{
  "bias": "none",
  "tie_embeddings": false,
  "init_std_qkv": 0.0276,
  "init_std_o": 0.00488,
  "lr": 0.00453,
  "doc_mask": false,
  "steps": 2800
}
Each number is 128 + 32 x the weight over the matrix's rms, rounded and kept within 0 to 255. Layers, rows and columns count from 0. Numbers have three digits each.

# layer 12 attention output (transposed), 448x448, rms 0.0842, rows 261-319, columns 64-95
105137117120156102107085152103121098147097102153179072111128147171141143103119090161136149104098
154108104104154147116091151128140107131098133143119118057090134134117167153114102129118144117107
130149154128128137155106120084176128116136117119125147109122100138175153142113114099126163130149
133116107153109093139146144118168123101127133139095100134126112118095091119129124103092163121106
086113138135075161136135147120122082141150139120107122085153133156128111125163148128150106156145
124093124075108175119129164125146138085099084117138125117133137069107147131127118093137155137100
142165136116151135150114148146134093152118121107167145145139079118176151119136119105149129137110
129117069145134132131130170098101131121134160124164126151138114140129136146122105152148143166150
170158124120143059156135160143169167108140110170141150090125119158132097132137180118112162119074
142152113110128125122146124162126103130117116137130107117167095136151100157102101164099127155123
121135137120143110085124132120073173111123116135135092175112134127123184119107096127103095103096
113143130153162061154140141127129144116137134170131114083138161122132112113177107120145138067123
112091071126157115145144130113143108162202136113146167133109084156110144142125150146087076126117
125097152144103144125085145121120138138147137136121094117098115160161117162114152143152128139143
156104110118161101078172088158117119139147185096155156073122155134196148156126159131134115130172
114110168165148113104094103128168090162103171071063203095171146131161120139137148153113160142126
125135117117088153160093161141145100118167153076122152157142105151170134117134107075109156148139
123109092121164142130093131114127143105146183150076087177120140133140150155137157116133113133092
136105144102109158117132123104114142156144085106147133169142115150136106129141111138124082115135
108156134132135109091090124138144123121087140122167124113135150159127135142136134140149171105128
143141125149143136167075114128125144116130109099099117097181139132154105115136107126140164138151
076153098171139067131115133097147092105162092141116185157109085143142109129132092138135074144099
098115113145172092155128163118098130138098094149106134100093129182131092097146117136121093142138
183137149153118154127124132150145105146152181085118105086112129108124117108081168146146082133111
104101133127093115127104124145153091155119130104154114090138140082116108130128145172138104110155
148126129163108123157126080147149114096153141097165101148116128154109146124134123166125133146122
094148148097164133132172079153131165131105132157172138115174129124137126103092140132110107132136
084115139161113180125161122119120139164125161167112136129114185160179169097080088131143137114085
085098128104109159151117169036160159138160154127107150194101150123126145114123170163112141135174
138133116119080190127127164123091159120120106126141084173121144125101157107128106138107125123120
140116140088149112075109127089118152124145141133153140130121147110103149119143150147167104116113
162147089106126178154112127111133137132112128129130170120131128114128146152113092102179119169128
132114111179126094082132139160072129122128117140126131145107153150108143128150136124115125153167
142119121139147158108135109140120114117152089168175071110127159118161128151093139130127108150151
135109132109130109134077152098124118140117131140079118131123125093109128149152122118116117162137
093082108120104096137150126130092125133141077139105129120181159146144117156118157116113172116114
184169127113120105078122153162168133112179154129081133125153138125144129097132158164115136147154
177131104118143146164132156107113137133151105077113110133103140092122147171169134129119132134117
123116090126114126128129147068113083158106182150136095126109118112140132086167131138144100111144
133094109159152180162078146108112107104133129140094119121152127101088132129096137153131101152143
057150106102136129135194151108114108144119146147097160150151165077103113147112138112101169163112
082085124073160123077113108122140103164135107104110162118160143121088155093094144115116090116153
167103123144139149124116134125119147092138147134097187160120106168163089125157155142124154127134
104105121188200132156162180152108072106136124125110152134130127184152157104099122105125178116129
176102137135089153121096170109157103123145093142072148185155100123133128072129157144084105115161
129170130136126136133133188102102156128133172139146054106163163130088118136131125149127119154123
130100077108101119150122165150118054133125100157122135111104092099145121132132103100112156138072
117115102143179108146169118114142182106100122129088143123148136171142157123141126168133099107153
146170160121132145182108173156121107120146125128136129113167158112104065100131103131148152151111
116163141092116175134108134180125086109130127107076189164136114094161117147081155115116137144175
106121096124091084097158087112133179155138118137129152119114154122152166143143094122095141139132
160147129126131119105134120144134092101148115088095078096114157105086133121116115126132123103099
095102135158140136166075189069099118146112107091114146118112140204133168144178103142115148138149
068105117149110133137113102089181140104088121096183146131155107120113110110155088114129080133132
137145115103118166104113117131116131090130166100145114147125154172138149100142133155144140148140
143143124123159146112139124112122132145122140099087137138069105117112140126123177079114134135137
112149116163162111114125118128091140123134129116090146121159130131143120107119102105092104102188
104126129071112131104124155147134140119161143131111117139116142128114155106132080088122160133119
101134105139073120140133166117117100131111123103124170101170133103160110146102116152144113123138
# layer 12 attention value, 448x448, rms 0.095, rows 262-319, columns 64-95
136113097141125118105093148125148115119131151113105107144117108143082104144117136081133151123105
144118148185121150105138115091137170108143142160142155149140136131132127153111130127099129153092
160131127114143141126119167129125141160132114111133113125148112128156128117143142141177142162115
131119101101138143124094141147134118112149147147121104120159078105130128109121126170126087100088
090120123176159088171184126103093087122098111141118056123162124156150130110135170149097110113085
118108134123118143112133080108176087126079106101159099163169158131138095138134130125121099161118
098141123154136126171114146125188173174164084122110153164139136148143127145131090134151135108132
105096136154112149103144131094128090129115149084158074124125167123133155140129142129170131136171
122125130154117120143136131084113159109138082089114126116128177126142123152130126151167129118159
138111098131163109135122150119159110159087078088135129147155146145131102091091181190143133118143
150144144113126128141133121107109102129127143102132103115157113119146146141111158111141125151155
146145134124160105133108134122122180140131131162117141087099171076156104126153155178144121141107
120147100142151145118131153127169113139154143141112161158131108146091157137076104129140122150125
115112143140100190148121106078112134141120174108130135144157143099136155195174110106135210138114
124124161103058115106078145158106107114162143142153118124081116137103112093126113126156088123100
130097121136162141128149125124114080102143107186122122159157109125126125106114124156137148108164
120153132126151100114107133134094100129138114128123162099125110123116136112131162155113115166129
097161117104134112137127094140122099123138140142134115125138164092095116111153189063122170150110
148147114167119149133146136095145126112128159116091068144103086151174117139118176115139111153118
142121179118086164093121164168155125118124157132144160144124158159100132094121119127120155099157
133117112128102095156112108142146183145066108149148099147113117141124111138134122187137113137115
106128127143105126153121121123105158133146147141130155102155148140143117118120141148120132127125
124112127190124134140108118105119089161133098123145139151106146152158115144159144092146157138148
121085149134116163097152112141078108146149123128154167098099106148091129137153082107130136134100
133097107122124125150115141124145134130089160106147128128085128123124119146129146098131163143103
133098184126098142115107120093130110120114155096150115118157153150148127119174129091156160164113
182152099127164111114137111150144102132126141104136158142131129140095156115119100150135131125159
144102125118098117093100108158101153141177154116136139131162129104131095117093080167121158137119
120116079105161128144091114120133160145132107125113149101108107134141139119134131158186124150166
144099135140135136163134117106115099107126102143117102141088112123140111135141152068121128124111
101120130083114138134139136130176111140130129124148132151126123111136132115167131102136158110138
151139161102156123134150154098122148100144139152138138142105135114134141136118114145171105120173
133174148134157098090122122112144121153141099143105158103125187106112133095101139150177139135143
130125140178131114137118110150141116144139092142113134134127106181088139057120153161100101126123
136137167106155118102145122158096109178106142109146145104113107137088133125097137127164108129169
135131137076124159152140107110144121159100114137161149119127176120078117176112151080130152153108
132137114135086131109147131137138129114134128163141174118133174077123094092100140119094137143128
148088125136165146119165082127119113100150121129102132124129135126109169137120081099131145132125
158125126148143129104136134123111161127173092140154090101097113159161104126145117137111145061071
107135100127127129195123136110144150140112163079142144146129118163106148125115094142107109126106
125127105135134117126126110131134148142110135112150080135135090120127124115139125135100134114162
113129117089129139130151132136091158145154114141177146093108108094127143119127162132108182117108
150088129125085128139127106090169104154106136139129103127186132122140135147137150137124143167116
139139139104121162089115142133020112063117133095107117114116123120150090158170155131146116140082
128109114108110120108113160130121129131154133177116121106138093117142158125108132164149084124110
142137082134158107130131136135177146135140124162150093147141084127120141109117112177129133137160
129112156114085160137100150143071125117151127145131131136103142088124106127134168146103150149077
112131122134130103117162119109138092125134086121151120166156143160114160143132139092137126117145
145132147145152148120130148141085148123101143088112123140163114166151116101171120158131129093122
129131126145105106172139111149114156114121139123165141150101133142135154120117123139125110097122
149111122138152164106152101141119104146147112141162155126138116101126129133144169146121141128088
145133091113158113130100107157096141070153073141132122134114147138129119118127171130071139069117
174131191131098143140129159136129107072147089146095089121114128107142113125137157131094068079119
117124174093131112165114122085129160137106139137161169104122164135171083126160111134132117111084
104114149144145116128138145138116103119119103120136130084149151125129113140148140137155093102123
122163094090107137122123174118153138105132147118129117145105149086128144198139102128126146096117
119123117135100143150109138156146101132144146131132093141151086116105123143098134163123166141143
141111092119130112159138121102108145143134129110166132110156130154094130139148092123157154114177
# layer 12 attention query, 448x448, rms 0.0597, rows 320-357, columns 64-95
115135112139118145162149106142125113122133118120141136131131077123132114138096124122094095102120
134141147156105137117125125138123137110135117118128124108116116120132123142123146130129105148131
111149117118106123167115113126136131137120140142133116125136133131155104117166120112111106125101
141116115113112135138108121107113145135114148082140120152136127136138129099124131125115123131110
158146141107163151137133128097116140113114131121142102163114117070151150123141097122158141114105
105119135127137126127131089139099128138136148113139137106133127140142132137131148129116113123131
103137142122110129180103159108121123131148127133135125146109151156117133117146125122133142113143
157102082112101148126127120082108168122148141103149140108116123071151126154128119121154103114103
150115132105105143122132104119142149102087163131148141147113130083111130136145118111136101085147
140133121125094144104116125141109143140142138126120123137163121165127134134111122117119142110099
136097107076121150130175111152141144155107076110077149149142121117141143159160142102117132077104
093163142129114118123119122135133106124128111129138120114120139149138131102108099127144138134123
121111124178090114111116156111113148129123102110172118135121129117164119147112150125105142106114
115152073123170157162136128137128141080158137090083140157141162131146142175116123117133162094117
115113158161138168126133119106129106130102115101184069090113152124097150077093125154095110170134
138160165125119125121179113178121124124142124127139167082131174100116122140115158110110139127104
142131141119135189146089136130138154088110135111160122131135135120113133127092156138092141167127
109180116169112131227105135156202142140136094122107113154119123125098111100077136158140109118090
108189200118113120131139159123112087077121144062240157094120160126161080050137124124107146097127
135135117131141141097139141081159146150145113106092153139171159098140110149134110184108122177117
049143138105093149150137123110145095089151124201152091166109146135124137167080081139139152117150
115143143157089087090128090136155162155090090092134136142134197140118126115100160129084147124180
103162118140171112108157100119128102132185100115157100189098083129150159160129066141103101104148
153120166120062160052160078136183058132054172165074077113082144114096153087147160130093097104077
128186109148155109111255161159167055125046135136123079127109071103116109098205070130147150088131
126122089196244090116151117083202147140140105197094077145101169089139103177124100163130153125060
189114157115073202074184155159113077126108187235167162094130114067148100077107125147113133142180
157166165166112090104103171170132172161095102142163071121089162133082131118080155174144143173106
102148142160085196049095119090073128068194125065115149144169166149151165146169173145151167147194
203168153035138127178090112174103137156168119166066086155170197069072064077100136179144169176115
148136128147135091138091139101134122054088185096058159082059061118085169132159148132107189159097
180149111093133107092207135132156101168176065075150108219216194084100203111241157128142185062182
156119132143139142126166120124138132106094122148110114153108161080125104134140106128148115133111
132126119116105111140134112143128122158113117110133119111122125105143126117127117106107165158127
144126150129138132107142119135125123154110128151095125128147119090114105138129115119085129102121
074134159104124124143107136110130102155131146111120137133125110163136143150116150130140122121120
138174103128148120131170122175129117151130127094086128098121134106157138128131124140097143122102
141149104120164140113120127140135115133076153125129137123098137099153150134141150131131100118114
# layer 12 attention key, 448x448, rms 0.0605, rows 320-356, columns 64-95
109159120064110103116147136134151110173109147112149142136118116120113137111148087113120128148106
117101126136143156105139116113113118142126161114128151131115114142113126170150103125125134100113
147126141131174149104156112125169137117130120125137131136138119142096147125127130124106155127138
131142093087091133125124167132111143134114136095120148147133153156122116137117112127119136133149
112132143182113103159096147137119125125122128110159106103122131121126137112128143133128126117109
146167123136142104130134134092131134088124096155121095132132150119131140151118123129133101114120
132149107108124122115149104133143127125137128129133103144123105123109136120116138088128105116128
110153160147125120153127135091132130093131114133165089140141164123108124128107136113101137131129
173129131161135133128140116126123129123130121164127091105123142115134141118088127150130135151135
139188069111151100108140132077121088097134130107146093101111155125125163105137077118112120167116
116139133130116117091144157087135129163143120105135100131119078125102148134118102137159134145085
111128128110127106130142137136134090124127129159117152113135107143122110124096149126113109079150
167130138181136144150155100091125135098143127150111172090122136153143171117167113136146122084125
131104094110109132105112195133116144103159117107123099156139153138126132107126127111114112132115
070151139136119098145129109139119092121139084119134120125111137145149124088117148151098123142130
132062175113111161118119126174126123106162169139095133108117153165114110139093123123101162169180
110125110076099130092161096119129157128161098145134082179144164134104119095105146162094152137134
134120142044129107128102133105108120095120092137076119135126123089130155124154105102132079149103
158182184126126143092152137142125146145099185100162118090141177127165081119181130096118119091148
094143126150139076101135141073090150129157119142181121110133146135133136174088109152128170127123
136109121157100158131134167130120073106116121117107104140195171175085140114142139219144184187147
124103149168079128109095059159115160124168107090129103099090138141129114074092111192080181098115
107110153148101087149098068107101133159176125123124098200177089176172152160114111115092092135141
124204176138174104116213136108224103095059174164140135110015200078118118056118136132056107118084
108119098060108108062248158175108141201107116117114034137105057130040161136156081151177195045136
129109134140170133182126105140180074102064120152117127124107072066138133203198054213133139144129
136177110152134085037170128183171072120093184138150150149129137096179115107086066222179201146156
128091147075139099142162227117080155179122108113114128114075176158097070141148158144152084185152
120073130104066230037094128071076121151029073114217219178177163172129228185142126165120143143152
163099063052128135255155134201097168127032173135150125182157131152166123080074074158107224130149
128161111144167105140171201093125103067185105116157137158085063106115162081107166106092195121029
105139095085189138133211122075079069195182090090220123145162143177019149171212130068168050142208
150132157120095135131122107149155116128156121089079137142128127139129129167111125134135119136147
110168114154135120156087151155145114102107126136149149106134112130127113108106133115135117113135
137125155179148120126152140096111144128126143124111141157149099139131138138141153132131125121162
125159123125128100115139101127135102099113134108124142129121143108148135158103130107112108122150
141119110124123147122112127164065146177150116171151143135116141152139122126106147165115136113117